config = dict(
    d_mlp=256,
    norm='rmsnorm',
    attn_scale=0.132,
    extras=['capped logits'],
    init_std_qkv=0.0405,
    init_std_o=0.0,
    init_std_up=0.0405,
    init_std_down=0.0,
    seq_len=512,
    train_tokens=93480000,
)
Each number is 128 + 32 x the weight over the matrix's rms, rounded and kept within 0 to 255. Layers, rows and columns count from 0. Numbers have three digits each.

# layer 4 attention query, 128x128, rms 0.216, rows 35-63,99-127, columns 0-127
160153137148104158111055128078106039083193115122085105162180156195163147079128142113129128130150108146123147072094132145102182181129087161133145123116074146043120116157114093086186146128118127096150157094120155138189170158117087099149062119110178165053105112107121154166164119131176144178207110128143124153083104145082128163120168054130174119068097113168128115149132071063136113130107
091130133136129087160108125167180160130175083113154109141084112051157083115115171179139163166142131092109139143127162122159066102113123162110138121064148134159165091156125150115185080108122160090163190114116107158109114103173140129136107179139122121168139116160071124137101142141132119065115150096154120101178175118150138058144099154087172063069149076146107147129131173121191144122105
160147063144072100136172115101105133121078159173112142059131117144120136080157135106109133170058124106112182116131127112101110087135142110119100152233116136156084099133092096123122165144100136074091099117149137174143146100108135143104138069187148164130124152099125125095100087080138136070150115123115121100097183136173060055098142143141114152116162106124098169139120049166111119085073
146064131118149048131119115124155169092061110085144143168137163086121092100122150132136129159118086115150129088083142106143114107085100141150149160131106109153155165171120146121158065106163166085130158095120115123139160123111130116113078118217152198042115108153104118121054124111189145088198114116140057144200127143134147098136119077134115126077136083102154154105155158080116131137165
108137100136094170094118108155162116157178159102124114102141125104124168140128146139143107096134131115080113118123080163127141122118115079080162183101089089143095116111108130124125116131153112105121158175183107149124102080125115147150146117117169193162122094174138078120123047181084124077165103115123132100097096145127067068132162103009156156136113140134117163118132102105138156123132
161114142112171052155143111042173161156086129132162096214109143095140141125099162077125107187105121097200154083058106150160111133090141106130144171119091122157126186135112152148125159139137076119132103073118090128140139132137190166070086081173155180136142093115119142138129127100145130105137064107125120146190172107098131140098089123178104175080128170165074103146205183111085108138132
134120126159111145169185109141147152147154167230153133091123130095111165158100109095144127133086162132138139188147125181113115129135124107148211156132102143137113123147167107130127100152145143085157129125155116147070081108156167136104162108129139122178112107123146116160096140183090134114099127089115136095125082126088150042115100119133127120160170106137097162092137144143157171129113
166123112083122144093102129093132088114124133070072114149184103178190156139183113168100101124072119113114117106138085112169166106151075170133095125158168086174153075131082157163133124135107086118100127145145120126134160192162101115145157158172169102167155095087060136093150073110134094133162146157117128098033061135160157158101151136125108171144125150146157042183114111124124172036134
076132167110107127152115164127133094176132095110103099151128060152132134166174097116117127145137078107139122112138146153155127101138124060109137107135127153120142094098159121120129130181095206116174153149141127080197133123111121100151158139083105146091097184135158099077119089164130150115134148123114067154126103120141184168107131184084152142167148200152133170057105141139152146130120
048119147143098124161106163185179113073098107090140134127152152106108146142085133135122118127175084144123144164130170172084090122127155167152160097121084157100193218188186103088156176134169134179126134146113099100135147136133136136089112145137165109129154153080082106112151103160125063129151148113150095120142177147090135124137140127167072139062080099111124120129107169103166078167158
079117125144131146106176080143125123123082105084129127082126118137159067123136129206157162140163105133137103117100175097136072106061097209081135118090145128078131192042137131124125171111143118152101122098085155149123116124095148129150120119123131106124117128156151105125146153163107127164173120131097175162118145123098173142210140130173190141120088102128083185182159128087151111112109
098109140121118135139057098125153112166152051091084183153128092052159156107138102176121079113133131165112119185143164139127151098130084170112109109107099145155160090158155201171153184079060149184093155136112157067204185148131099165167105182153150179130185103060110149183111127083163149124091161173107126171133088136137124155125141132081146125050152112121127041076145143137179099137142
178127133177149154093128093112088170103136153109136176039099154082116078142174197128098076132169105098089180125106119169107207126145106100136106149135129173200165115119109143119166143168121105088156118096168178139138154079103109081119112168152137165133081159158095120126143137161157123082149088088112132103158164147099069163145123099094139069102142112116148140098188150109155110118163
159066146108148122143127128091101130082087133122109132157144121128063120151132077097124120140164097151171139118133108133140123173127126112105132098170176167096106111120102170113121130123131120182141074078070135171079113128143138135120103145160106139151106141116144181099098133114075110147109142145125166119162135155120152122180127105148134127163125200108107098113147122133091111110110
085097137167181116128153147137086105116107080116124108165120157128128153148059092113158057145179101164130170120118122164141109151119143089208128087099102155098104103139119185123119165141134119154114132113150150148151127087134175166123122105105137135091100096112137145166190160156123066147084116067065145113167125135106120143139143130134113121121111148152105111104145140123138089120082
170120080092161136131198037095170175077149124120120087113064151116144141133129109177122113142128109106192139094189069133091138129102167139181102177131118133144115149148091150152119092164184165154137150092141121103099081145178126126103097102137176069124167117156071148142133077166180152100115097115092130111099090099146141105117121115134140105131153101176099142169149143195129136169117
123111163154125124158095104114153147204123123101084093132162163162074103091096162185143103160128105096109168120109188116145121118110086142152114122105144161122110144110065141121103157181077101163148142104137163088155134158097154145089071111162148109170189139160149168115170189079093134136127124175087134124142154175083108149146094147179090114135123141157138130157152137058170108149141
136123071150094141150128086116080154079112145228120155102122105079143113140165089111075173111093149088102144129124092076127172075170136176161101142113094121168128115113144171134169117083186161140136085115220075126103105148109129153096142117126153154204143234132144108186170130164093173077177134120117137144081136100099154126177132095140125194141156136115146160106123138144132130128095
120140100167127147130106102132132138095066077187137132078148173134120189143134154095118130099133130129144125193132105160090075156135169164124115128120154069125117138174107142162138134097132117114171124039122145072108110106157116139072102121135171118150121117095142133136145084126156137159083147133123156160138097102107140101121141118115175106125100101105113144157123080105100138192140
175167136201114118145117112112159121127187117184101149128131162115132097137119151107098154068129158092138121103143166141105140107118134133146142146097077126086119103132158128164159140131104073154106101111143184149132129159189138140149103123133155092137121171114132107117151182139152104155200120113100121141119087110058164167163172130120142089085127112149127104120137137071128126161068
166139147105138080104171142132081110161116163138127162098093128170103096135068104139180148129160135113168086074102102126167087092157091112037134123101183150108169145096179167112142074121106086151086192104077127182146119110139083162145121105179105126175123147138085037153087152177206140125129192135141116102106128117107122078117136116140098178168188166189130078097146114086072145068180
093160166046103142114089069149049071124144111139108118119115146139114130083169092139128146201105104172122114146095167161134192111133144059151081143176085168171156188121118127143105129175088135194114133142100160123154138189131163163162147150147167078155138066165134125081184099106086134131160145051142128122105134082161158191112181139056095124164086195115121164175136156083084128143178
142123107096210091131135132155147087104086136156133158125115133159096143089164133177119063154108116131077154122144145099102109099107096101118194131114108198157142130099077117136138161126121078096115145136163106161144128127145166172151092163119115148101158087107142117096130171111073064144117126113173140112117178141106167103154158101177127146092103081078143088098134122157151116131139
145133114125122087100158105138127153112145148124139122125093153121186090126165178201178145150135157122140122173122060191121132055077168067134135151120101178124157090167149106086114085117204140097129097076113145078070142201146127164128090136059161121170138161164075175186139038171118158060138120070163123109090146097129108156139118116116112134160140083100152152154105131128114088107177
136125114146084174127102149177130149131130117196149069093156131129119125104125146122118158109104119142119158159116115135110105146136137111064143116120081100116111187150074171133133150093138103132125132133159150110072069120162127119150108146083177118133144057194149130075127128091135102118165123129065102149134113111180085140154139082077083128111117119125175113123130146058113161126155
149140120114121104095154098139151146100145120177165128165122138106162139099130095105067183116102116122173149101122109120101112116156139162128163131162120129130137143103111114160089111142130146092121092115111170153108096194146089067057154103188125074137137160084159188201128133126112126147120099106112110106159128106085119104156107121148173117128065105154163104094128119149147115161069
185135165201155138119208048167098118128089126127089104178141219107063116120069153160117101113116178133112142131129162111128125116083141124151161104152111190114169148198130091142145139165132055108108100091075138137097151088117139110177100132148148137050168127108097086125089132101166084109121130138100156117134175133113083079120119126119154080105057144084137140126093120106116100144159
151196138137121148158120140122100102161144109121163125113092146141097104072132147106190158099153099135064145113161122080109082095200139183130144123115131175081130142065122127118061153168123116131084115184124149111213200123190116117188111098125057175123150151183084146114079190161139139211129127147165070039087126151114123131158154138142169082024114168141103110098081164120108065179075
130119086150114167074091144152087106122118138154092158119127085163108155128148072122096133115097143131087069089106143127106088116246071163119126102147122111137124082101139120160135138114140090086105159128152169139069173167117115083134131066124075065173154088111100181163123128168113129141091136175122146175102049176161119115115089158090135174145153115127099099147138095149101087167132
098141105111098167167134122116154107153119144121137120117102104106172174154140111164124085075101117121091089152157133172114159143088128167110100151073131112055108146106102137075118120151142075100126148175128095041163166145123145096137141124075148175137159116137121179139140132151102162154128182077128140131084105150145109117097117186105076108144108141145142088229106093169135135092156
120068125100121104134124095159141125102146116123082173071192121132152031131105136127151100133100114164174114126118144180145105165080106123133054111077149118134131128122084133112107139161112116146134133100086167097127137155119151180179087129134106155103080158114142146077053126122133151133143114103147085154163103121120106101144140072161151070085159169107131128123157128122133128162175
154111124147119095112134145084138105136136171112117151105145102132120183121140148169085112109152131112185123133148108100188092127171100118129132131112123126132141081129173115144097145130129128092128115108157119129114136112142148156112163098148125080135109105105086073154107155142114115074096160114149119156146059124211102115098136141117079102188123123116163110139105161128125154124107
173150135179177109160097091118092141114080089119197163128116162094136124184122149122109126166141174113129110196082159102179062116149125188136106160122099177141159133127163111090135155119123075099159175138156163113118142145097189142129149102181158106121156145132124130144090168148090145056108191131158099137144143140105086112102165165172109099140193148083116139134133153185164157139088
145122136157148189111144091141138119127143100149153079122117104125210132159157131114146132152135125159105120162069186166072176159130134116141159115132102102132145138132088147165152177103100154129105181158138137103157078142127144133155161150136129132174147131201141146127155129152098114122127196122081107145163143055043119168135099154127110169157107124122109117146183127109149114113085
106143128187188031127158150100138138165156162105194166164173159091141120117196153159175128150119094084154165097114124112141048090134146101153133129132101153074105163155124109108140057160168099110189125148139188117055172146182157187097079156140102118114130136096136122107085162152136112160149112072154111119168082105118150137148123120205120110111169127112105209153061174147095102141127
144087145108152148099146147153093130079088140098177136136152125168120107167151170117138138180133173124173100104216123079112152125185092131180153180165149119166118101168173147178172179074098201132114117124129122156122164111110170134111109111160136140158130088150161055112151070079097152137188127068156129128136140112108116184128142095135113076165138120120146108134155179100121116136150
156184134096150073135101127162171084152138152089092080179055095118156198125109065115087181072045115109141123125134163163111152151187116177076153172108143143114113101120125063085166131174081121146101190149133118119128110125102128095122151152071166142155169126176120189118101147138136117118067159120092148105199093109148090039158076177151103125137117158176170114131146103093151150086094
066104107141103104141070095158154096113217142134142134124132130149145095122114148137168143144166139178101117151106088200161182126116129099113099091099128059130165177108128076114127137121127179148133092089139132097160133113106040122120101140135166097151152113098101097133180163094143102082118143112152205098135142146108134140140175058122161195105160064143153126166138048159114067106132
110154156156189106122145152126113104050065046126153176094166141131102124140156171140072111225089114091121079130108130154130179104157083204157174134077106118119141137155161168106125120135147125139075158098098196145123112156110084114125138083168100129100116093117111161131126097087168212123194139135170148159162135125152113132117178101161136100119147123091062125054078184120152093170127
127086104161095119136142108075149070142123110153082167146116126154141168161056164157103150116096060166092135111101148143097110137107116104089138099074120129043098189046078086127126132133127142102125147047094150090106174139079182105172097100088145195168067145164139094170173199154127129129128119190117139144148081123140138115151158116079094173089103084129062134061117109145144119142104
143046133151140138045089164107151142082181110106131127125113090129142128156090124156152111151219147122068143111041099174088113142099058101142099052163142098125111140150069202101166212179164155129086148129083098133113081081115154175080159106165149138162112077113126120074051077079122050179102134168076114125074114177082109081108146201103210108091095138058091161106082211084138109156107
103104159114132144121186113159143159146194113131139150132107118072130123169107114097142115120077124099131119218087114181106112127182093174148151115156118161095138144148116189071164126183116130095137134196193129125130060134083143065111149148121093104102120119097163095180142121116137109128129142085113131146131050109107116118156126150126163135181137099141141193119087125121118170128148
142092133102107181132193087139097174116141113108153177098125118123111116114101160125106076156133092092169123143157115134136093146098085164195140134126184154102104145177161160103087093126152155132113037147125075078133136130128080161094165175194131156133117146114190082164095125096076118140131117137165196183169136126118047130134155119114129058178179124123110124140124099122063155178173
149026091108115144176111179074108125092112078153093221149138105171116068069074112085108104151199129163145148144126181117184091125079113181151148127143132134102112193147168114104085115190132076158139087074106163145111102101043126170113065077160072152112115106095165095147093146104134068132112093157172149099166175200085100089116162135157163116106172184145141047084077112096116079136162
161141144189095160130108147168126180143124116143099165122157107134143087122089142155131144136091159102126076151166150104124185143064177091139121107159136122121190078149098107122107118170048140095123149139167128223116135097163114130101073081138121136092117152182156111184113174120125069127110155135178106056056089123119119084064182139102135112074197162142163133132120142174137146206134
136144148148132146113122121108116095092158068095145147057144114091129079127161057081127126093181083115129073180171147081122093115108144116118161102071119185113116117107146091189123111107128124134204086135095167123101119154168141174096067070122108098102124081125119161138123135146149120150094172157120131146138136107080117124182162206129094121082125123166153095145141153118106061147091
218129075068098128102047143096117086115102074156134123038144137150159167154108152037130169096174134079142091119185086128101091142119111087103157122119129120045098101131086106120141142130142091141130098107110096105107107157113138084140131045117184098040206130134134108118142163098130130149098181169124119164091144126123120113106150135136149113116101159110144117079104045146049129118078
149180127139146080203110107136132103116116151099137142067148145185115080062061071127219127139069176129102156144167217176114124112137152107129155124129147153139128154137165126060142128187152122112166068142133123150117148147101087081093104074138133124070124144097108118139164110124152053098111121124138125091086175159066213110185112133165148152156151129139191146078111136178152101108074
165149063145156114168222167155077134122125090177164167123119138121080104116145138119133107173133144110103088146100117139173120124149104111114111123183090167100103119155113105179136134134132120143137137183081073138084186057114126166115124097136123167083129089112071159105151156118092050136168134137127096136107113110102127139091173135109149100142146140132160134124145141141083159112125
127119112114205130092097118115090153109115131161122063093144156115103113120113139113136123125123145147167080092113150138172099172134107182176140138107131166137109135105147145139112125117200090036146147132138165152128136150147209146085130111118154157072126129148147146119106127146128134156094136090113082117100108140136070180111095139132125126134067135096125142142120159125156131125171
042146104131113121124140130131136084145090141142117179187168126179159179068165170142094107192122115093072131119124108140131139074081166142110104121123158104217211109089066162168151148124212133111179131120095136095100178160094119133146146168086146112091096117086180154196172164122195168175160101195121109167066144070158096129111136132131117156149128155136104138182046135204096115141093
162174140194129104170129129174198146116118176102137091131146124111162128074114128087102157146085124093116075173054124165171136118178169121110159212146156106131130117181171101143160073086172098101164080120090139170133113128115094156139120112139138128097145083130157178141077135079172049123117111117082152122100136146183085081115153062101118134089124104121103166094143151171079146148169
093110120084176114173163103105174104130106135168122116118115039113140119086135139159148145150125178103160153148121187118070175072112103159144147088088109087138077159135152053120124107112177128149174062152125112123070128096134118096080141169112150137135161159094117150120099182080099122107111135110128122154158209127153180118193153139139130042180089109127114125143139152141180161133124
160066141099117158070109083136069133038184186091097148087111149103158081118046099085092135095139127104163169072089063137113112104113124113100091144108173094083150167106119112139091077060103149093145102103203134120082133088126102095151184118153142180114138175140096115101139141089173121140089225174131118144097138122075204084124167155144157136118165133113121075111127149105141152133130
181120094021111141127072113138133116097085113162137114080097122128095113126152100128096036113130131142118106132194137092192138129126147106188149129101109127152151160144167175113141051112104117128177144088143133111078036130097147109134139129166161152088142145108117114132116110150145134100133157081180142151153117135070115082062148130161071108098160074128129092141089164138100105085203
095193094117189124112137128146191126108126106061150096124180161185152170087179181180122128131119130118145144124195107082053075149119106185047153101148145140125122148127154154102182142088130170160189093142138131113123120100173072169093116129110165106091143132126122128100106129143097114116144079185148122084147089176104156140087111089147118090096147105139094104131119047060153225112129
139097142128141103131157168132172090094056071144084067129132200158126149159091139114081099142116142119135091116112157108131099151167102117157144202140125140091114139062124122082090191130123155110151136095096161146131144156107171068157058094160139074082088165109145124111124182144118108131154129162190182180161089108149144174095123091126114075179084188137127159151161136076131145138094
132170129145127128175140167130114148114103105147139147112120118153158149126172113127118162128121174149153155151124172105148119089084147132206138070124131119116160119138176155213108101114138139189048142129097067154188179119095113169183158131103100160079152140175157078115114145150166074195149154111115074069094140162115119100087126141151148149141065104165128131189139128161073131078130
# layer 4 attention key, 64x128, rms 0.209, rows 35-63, columns 0-127
105093087168110161125109136177108154101152163149142095130135103133156132126140148069131146089095131104185125106124119168092118148105142125124142170076128111169122168126124184163068125158147129167116117166163054135123133179125130078163154165149148103139147066161130069160179131159112160187141136054124109141153146073126147149129110087059147166155107124201111201125118080132101123149131
123158091126115127102116101093110127177119064129179135106094122148099164187134117172149149122150166093137148168125111123150205094105147146128073147115106154145106134139173174110120068124156162105178106170169169072129126137111154183089160134138118115122131174165048138099121142086097136111109110190134169093117144158189116129083124176166084102090098110117127049111151126142166100142174
135109163150098137144121133144142093129122147046160155116134119145136101133099091141177181095168127148123089102158108109135150143143140135109087153136120118111129142124124144129162106126093121124128119151152138146174125103087129102150160147094130101063135141125130159123107162168153137132141110113167129146144089149096201148167105123150152143131113135102114184107128122144125137138138
159136168082091128118147079136148128161115118141148208093166091158085150126155144143134156141159096096098088177181187156150139092188185183146160085137101169101120132125172098113087133121114077187193150154187190091179148142103167169190090086132085156174084127156125084177096134159157104122128136091171142135065136131180132113132143177185134122108128071071130100153147139184159100118160
170112162146148133137105141176110100141170092131063143140092077131150148119104128150104146142141111152100138154089139144155157124119103182129121102121124152123091075074067116100133186164137155102083104121130087063113080123031108085151105094114097144151143103141091095166125113102105175099157148169086186101115124064128100135161140172127092177105125100138162105137118162105095127142144
122153110101121143156137049101189131186104146131064130128158144070123127137143153100131164144119051111105073104143180126153161163130076170111145083111155170115177127150080117080156154070122135120120162097112157122170152128110145143136099168097117101132133171132112091097118134111080122110142159172161082170124084120137161112133142124115154150111128141132099102092175066174097094184140
058108175174117115155125149184110123113131178117141112065126150196167113109100103155177162117133136137155118110090105067125147187185126118114146099162166102077174124134093124137149141165127068115110125137150073105110074145131104165111152108110178066087138101136139162100100127117137067130159084133103145134124171113115176115164177184151126161118093168123128115097169085146087113113127
105109125103132109130101155111085149132108168167113190134139139125137154137171099087115147116112137142176157152159143093094140117109148184157067104115134127170094109155103106124142170157131139157089118116124140136175120184124111108109176133153065140100133132168172078134104133110126167154070141120092115113103123107121093109138132067075108113121144137115182138165119162157139137127108
091209112067164143142164124149112157152029110174122168102158116118108056111091123208079093137142104138181120119139133136143140119057099094179118125123102157163142171096140125134088139123119099095100114117125122094129113124129120150097154129139114131121133145099172129161122100129065110118103134145139126141139158107113103174146138162156143092137151163196150106156116122168099099068172
109142108104133091130116123144166064106109117187149115135122141176077122109140155143096129118122127081182099162198151168102153152127098107108150132189133105092138164086156150143132169134116117145195157134170117112149094113074100131131094164104134129132120140102096186144115058192138197172067148121113150129121107084160153106168123116124131196137120120133165079115156131148162134117099
146115047144125120085166122077096119120148141128092059143141081105179089142090188153134138150136145137176163141096149111071105116058083178179149142133060141119089171135134142154101139065159179152097093147156136118197109099128133054142126187097152152123117108124093115144151127152101166124178104100100079092133150125144107082133113100099092117117093134157118209141153118129134081091136
119147086128125080092095170090138184148135153182134136174107124122093123104164108124067134047133149137112147186146102186180121090130132103155150137167154140068157144101132089129182092101070143187135144192111121169154165129138141113090170162138080133114143149155145118119151129098165136148176128098142084072169095088143112137089101205087082116147143172051167154138155092093152133107168
115120105106202076206126161137113187138153168224077154137173159151157139083163166089128088114150152074107115128103144171127128145154070157152135147121101089196100160152103103174179141149130142166082071113095079076193135101099112107121120147109116089115121137162134095149139141191108135089121114076094118153132177120126076137111122117170131163120129182123056161130138165122144143162171
123074112077059101109136159079100104161145092135117246116153161156088188160054087096109122166158118123133123117090113129171067080128131127139099090096125153088102198095146170087131101088104138196111139193131133141124100131111147120115160111168138146160135149148173104162135083114068133114151120082148170158117111140159104144137121155163162113151154143125117062116094159116164107090136
173186104151157143172162142129097165098115103094164095085120150150090122108098147137107134170178133099166134109082110146148117171179139115139135121166167114082132166102131118084140144212092140164106133190105126150104123111145164100076163079126141100135127117118139147131164150099121098193113117122118100139116080107139152095112150113102122094107132125135107164085112132093153109133087
129125146111107100160050102184108116152135184136125094161106169128163115170147125141144073150145155113145186133141164080119023121118037222119076114108095138178133091200087121103127141176131136133102164184092101099117137109154076163158171112158084119148138158187129131102155227096143157186156131208133124059147136155126063115067086157123139091059090071155137097141109084174120116181148
107142118133118139155103106128163091126170092128157077137156129078132060139147078090116178122102050151110142150164152166132143146121070100121165068094115181125155155137120175092066155080147165097116161145140161085142102176183079113238153067141118159083148120127094125124181150131127100104132145116190109096153159127118167168128097128114169087042125107173153110113143163105196145111123
086098069107086097091159096174136127111166156182106154077161077059155148113085090096121181120093123176137143124161156166137131139126175172090143111097158065100096122169133136152128145223123119119129118045146106172115077187148161111100167122135096113115110159095142169191129114172116107144093202072217122194075126186086199116127156155129146175120115105104121151120148046145046180141142
138155162142142105140119163187080098176131111158083139139138139132120206125069156172100135158142153161181085114145161115134142156153091113149115150159164123180128075103138168118131111101189149113163145090164161137102163130106096152073098105127166030139082178137138106196121154136144145089169173141136145167083137162163151086163116131096131138151098102153163085115134084108198127114125
105126091180127193111133057148163078105122125168088096190145142090169121122139167116045122102046089110154144129132143140093139110110071085134146119122099093182115128155108135148100059098088120108074163113121122154130125148133135131152067104164129179118194073161107104070103192141088090187141152178121113104090206112095129137060150060119111024102150133177160131158173051094194124103152
089125164197125135122076145137115076098200181118120086088065143157067172203171047108131130145134174141108144110104149111107134094110170159150102114122091168075122190095100094143139100181120059109145147123166162141190139138139176124156153086114161099119108134167112080101149186152165123125118152170143105097154172116149113145076132169155107161134044153089056230126119164068145131094112
090123165071125169143121046096077136109126064105125101114116102070107123081168119217098148163098084000122035155114123159143140088130130070113163129168114118106135153151130113086103096169139127148163112123124109119165099098124109091129176213145101128151061141073098171141169145122090123114145096136179090158128122145107138153174097175117126092129170123127116068181058119150108110127193
120110086150083093158154106147096167137107158162142118120106166053186167127088104201153119152150141106137190149189100064130138124090151131103119157142175141141134094131111130193201151107140127102141132152126194145174093158130093156154105096169128152123121140161215136111141102091144110162126120107141153076137116170177189106143117117173102090100097143161088125169114194118141098087124
069176152120095055151137150147085148135179147076174206185125068038126098126136109102107183101148153116116137155115168113107146093144134119148124159126061137154155104150090107079155150088072120136100159134127166097108126175147120110123124138102161113154178172096052068176147111132088168220082153112193122220129091121187119137141151131117122135131131089113169154145110122127189167188111
187126128194061119149082123184172113132155099112129072161114124120132176149181084132105145110137172126143155139105115114118103157117093097124098110174136150125139082086156119169139135133093161093114125162120153140099094180095115126155159064137165096064130172122123147237126148091141144131129078117155051112063141191128122112133102154141180151128195087138152089145068183162108151108202
195151091123117084051162210123135080107091173253129170149159099150154103128085140143097164115105130130205172080210120100136095120107134049132135123085090135142154136113129083167131108150163125110134200134101159136106088154167088114090198122069097154077102148112176120109186112119161094095099143089137105107137172153156129145108125134117144135144058131173141087118110140161078178153120
117103136137108148131166181111159095057129180045210165177104156180184096087155146170155142153095151096159114106231113112145116105151117101163110104111069148123051120129055173171130108103170140167037105100064182133091103048141140135167100103131158149140100073151128107071125143115210097094098128206115164099108110171142109124064127067133109125069142122094134095128096085051157171162198
146127091153166177170095153099174065141121115110126085160102169172130118133066144099140122160110128111155158130175125139109132116115131119208106123140089156174144086142081119130152107198117106112111131100088111076150122166100137091180105085171186197069103142138136074075167096142102135098217135123105165180120155136109194140115120066038117092117159131120101080097127188046148145172084
183105177115113125071132129161080120043189093120118110102152188070133077136115100145131117098144186087152153060045153117133139086213094122092110072190106115081111091110148122130099112154115119128128138133150149117092195113115109099136092152129212105153195208133128102088111153156101124171157146106086144106127064107109143090144118104137114139225117146122070164104128102133097140131109
# layer 4 attention value, 64x128, rms 0.202, rows 0-7, columns 0-127
087138105124150170175145186162107111164125151156114099129066091143100119130157148137125126185111165184124118162092084133124103067192134098152131074142128107160146162146124127066149131179105104159144111125146163160142125110185112116123189112105127154176174084160132164154112091079154111158159180102169100116163145201118185143104115150161126056190102110106167132144118134126112158130157
153133114118100102097140141107157121099151090143101159107194135145184130131116117126094091090126152098161086050129099130190158122170135119144188120073104125163094149095106148129117130139152110178101105144162095184148110127060164057114101088143140199088113168194159173129137121097185060138154166150098097147125116143155075140117123051063092141117149149164160098084097111080143095180094
111071102154102114141136103116137099161150141091152068118108142170120132129111107081113063104077124142122108135127069133072088132117084136131160082081111108150108110122152107110113200126154113095140090097172114141086083101151138081142135042154151152133122101130084126132090120100139130139150100141184102117175113127097118120112145106099130144162122111132125135125208125130051120155145
119151122061138112114140104146111093171130097092099147165125123131171121169140109117130135117077116133143164125164114142127110110126093149112112085070106121104090157129115167167189102074154166102090119151119128160121128095107101162106091172097138138154142076088168136104089117107130115079105128171117114115082072131106189167071120097126112181076162136105109084141144104183142126121094
156097136142142128100054158065169081108130147073118099099074138137074149111121189130164050123154102075097107110118053093144136114139118139117133205093152176166138125114160140114130069110171091173087120142145163098074132189146177145113158129070201103115094106175105145078075209088128161227149086133163080067115105133107113121143118126129157165108089133060119162100190131150126127144123
127230118098095115139172098082177084158148119141123093113100175124110118117123154112131134168105119189152127148081069163164121087140104094084128142118139101118094167130172063148143152194108099171112148117113141088134134103129138187138136090117064167114145162223169166095122081169125127161123141092117168134118142090140132119136151131089147092203118126120126135135101122208136147110144
150138160047123172138121110117088099127132135123167059146154172062113140112072165130090100133189148063121164109163179189085134092160073139149166123124109143193139103088166124150104080126180132082098108163087097155151102121160095142154092077173114126080217108128109156162221170121130094140133124074161114099165071099148129135053137114097179153129105139094138059128130136140108137106124
088073114075169079191105143109163171119086125124163162099071101157133068106106172085091112094165107115090097134170098160131170124123124097090086115153160133161066089175066104128154157090144097180111112097154164115115109179075091141132181122130144156149118119163140121152186124131090084128129090120063189126122136084132177154133101141093115102143107119126129135166123102125170135158122
# layer 4 attention output (transposed), 128x128, rms 0.293, rows 0-6,64-70, columns 0-127
131164129137145122117115111105184147083144152104183128100127108087087125140141168107074151125086111113137206160134101136143162165130118075122138134121154155125040124110094135116135166153127098157125132144094124177095139088102087116120152087139112175115144066056128103109161073179169102094126068118141046152135083089109095108144114103137114150120138117169145106128135146135167128180077
144076157093107102151169088147165135152111148186139076117097078116147132130163109178163203152134088069157032111145123104151089159086121128155157155172152112120082160061154101109070117054170134044147120148117098163135078152181142192137128211112113126206154133104082084110126122156124105122105055157117055105154187159127128114088124167110087096128084077146111141111129109066118129096168
150116118137094133143097133174152171166102140136136174129134127165121107115129168194152124156103152124156082110115102133155186074046137110095111210103179156112124085125094132153076145166209124077141141156129129132136129108100085163154140104138097092182130117123092057128146140109161151108165156142115127107196119087104123109081143123100119109151106112150118093104186121147169158069121
166091140154090142153135115116076128070157118131146124112086088100147146134159087107182184146135097085148142161089097129101075189190124190154105122118116114096151138122179110154105166097151095078098118128113161134151217142152078097100091170167173177070114128123130192120131095143081140151112126135116195096153071084111118127181070176180130152148134141132134123137118166148139169028086
107108103127119103079070078191075085115129126106096155088120083129119118089194153090086119116110170170112133106140157135110181123098150093138110093163129129073146145131087129109132178116130160142157129194143174115146105084154177116173163167123152195111175135118067134086161141130129081145141090132129123127102144155148153177129098159062128191159124140063080104109154141136171146066130
135143114162120120080076120096141153160131157099093177095091124114174118140194090144166082078121142177147132112097101126119109166109124112129135164154063109194122115096135143152156129119053097121075149096135160155106089164155071077118121138117098149072148125110130087156089145183119111100107086115158116168165106148151141130110119133156117096130145145110086141134133167111140084101187
133133093141159110083125118162128137143160131106077165102137083112100143132061137181094154138149152139151144178127133169132137132109127176160170103132097128117139146173126099185119085181162113057098107096146104072099104117164091136139118118109107166142160151182083160148128111152167185142102150078158134090151113143135126119168122155123074117107150136141118247073125095069217066102142
167119112137109101113136114124118127149106117166133160149128177115114142109116105163244140130159167116126121106136166126137111136122148171138092160145104105120205123158096170155130085121150191076132108075175105083141165140134156152144093189125134142111086201148172112103121200087102166125156164141129203112117212101195157166152134094137151104134134113130140122161112082101053133158181
130172105186141151121091165118064146102168123066125173099152189111103110093121145103115087105118123115098212153140117119107122093146150097138110098074087115079121106160057139162173146194117080190083136146162124103150139090119117092152159088107148101100127068144144144118125141100154103098138168089146218135105077114174106139174131134106161193129157103114141141135228163140105135109130
083128141066176137129101123097060097083121111152120098149100089114105176129151114072160177133148115137051163135121128170117111139195142159134133091152067118118138196130151126066155086085072102243100096071117170070154149149129137116138133169159145142078158155160136184138173121135093120150144110106120112140051137183200067172149086138111153142143153105106109162137073128086084106145133
122118156137186104140090117134156101176150162135152110109194180146102144140092187144078108101127139138086127132173143164147174096125093084161181174170125174139094136177155113100123126141111139145161127126130072073150073134153134157140174094119086146174169171117131141133129153122154143155120102086131101158149168131109130119111154076117113077164069112136132146097133105114080103173148
144151167132131158206228188117124191141123149159168127132184123121095165162115113165142201123112140103082155189118178118188082131166108154089115110138134092126125056118116127133098132153058094124116184088099068133195167177116061093150143051120104063138133136086174101179130126132134145115159164183088107147086096123139060090129121116187123094130116137139160131154080118141113176219059
131097128094138166159146057189108099122119104121156099156166153134109119138052149109174157207166133084099134157139135123128146092132217139125116089048181140129145120158116096128078084105176154134182143129123070132134164087079138196133084151177160104173113119123098138098137106061124150118150148160114135072129167096097096171120133156143168140091097143130166077134150089110045133177061
126129150087162086204113119134162131162096102160152157128080121142128077138199159121163155125044066143116105076129083114141146105097108160089071127105175134133156113077157176111166133106074127218138153177088145126142182132083156125098157134127135139101084120112188062058136136118121075113105065167115152169128156117144107099129122108164150135131116155110140060162116143166061171164151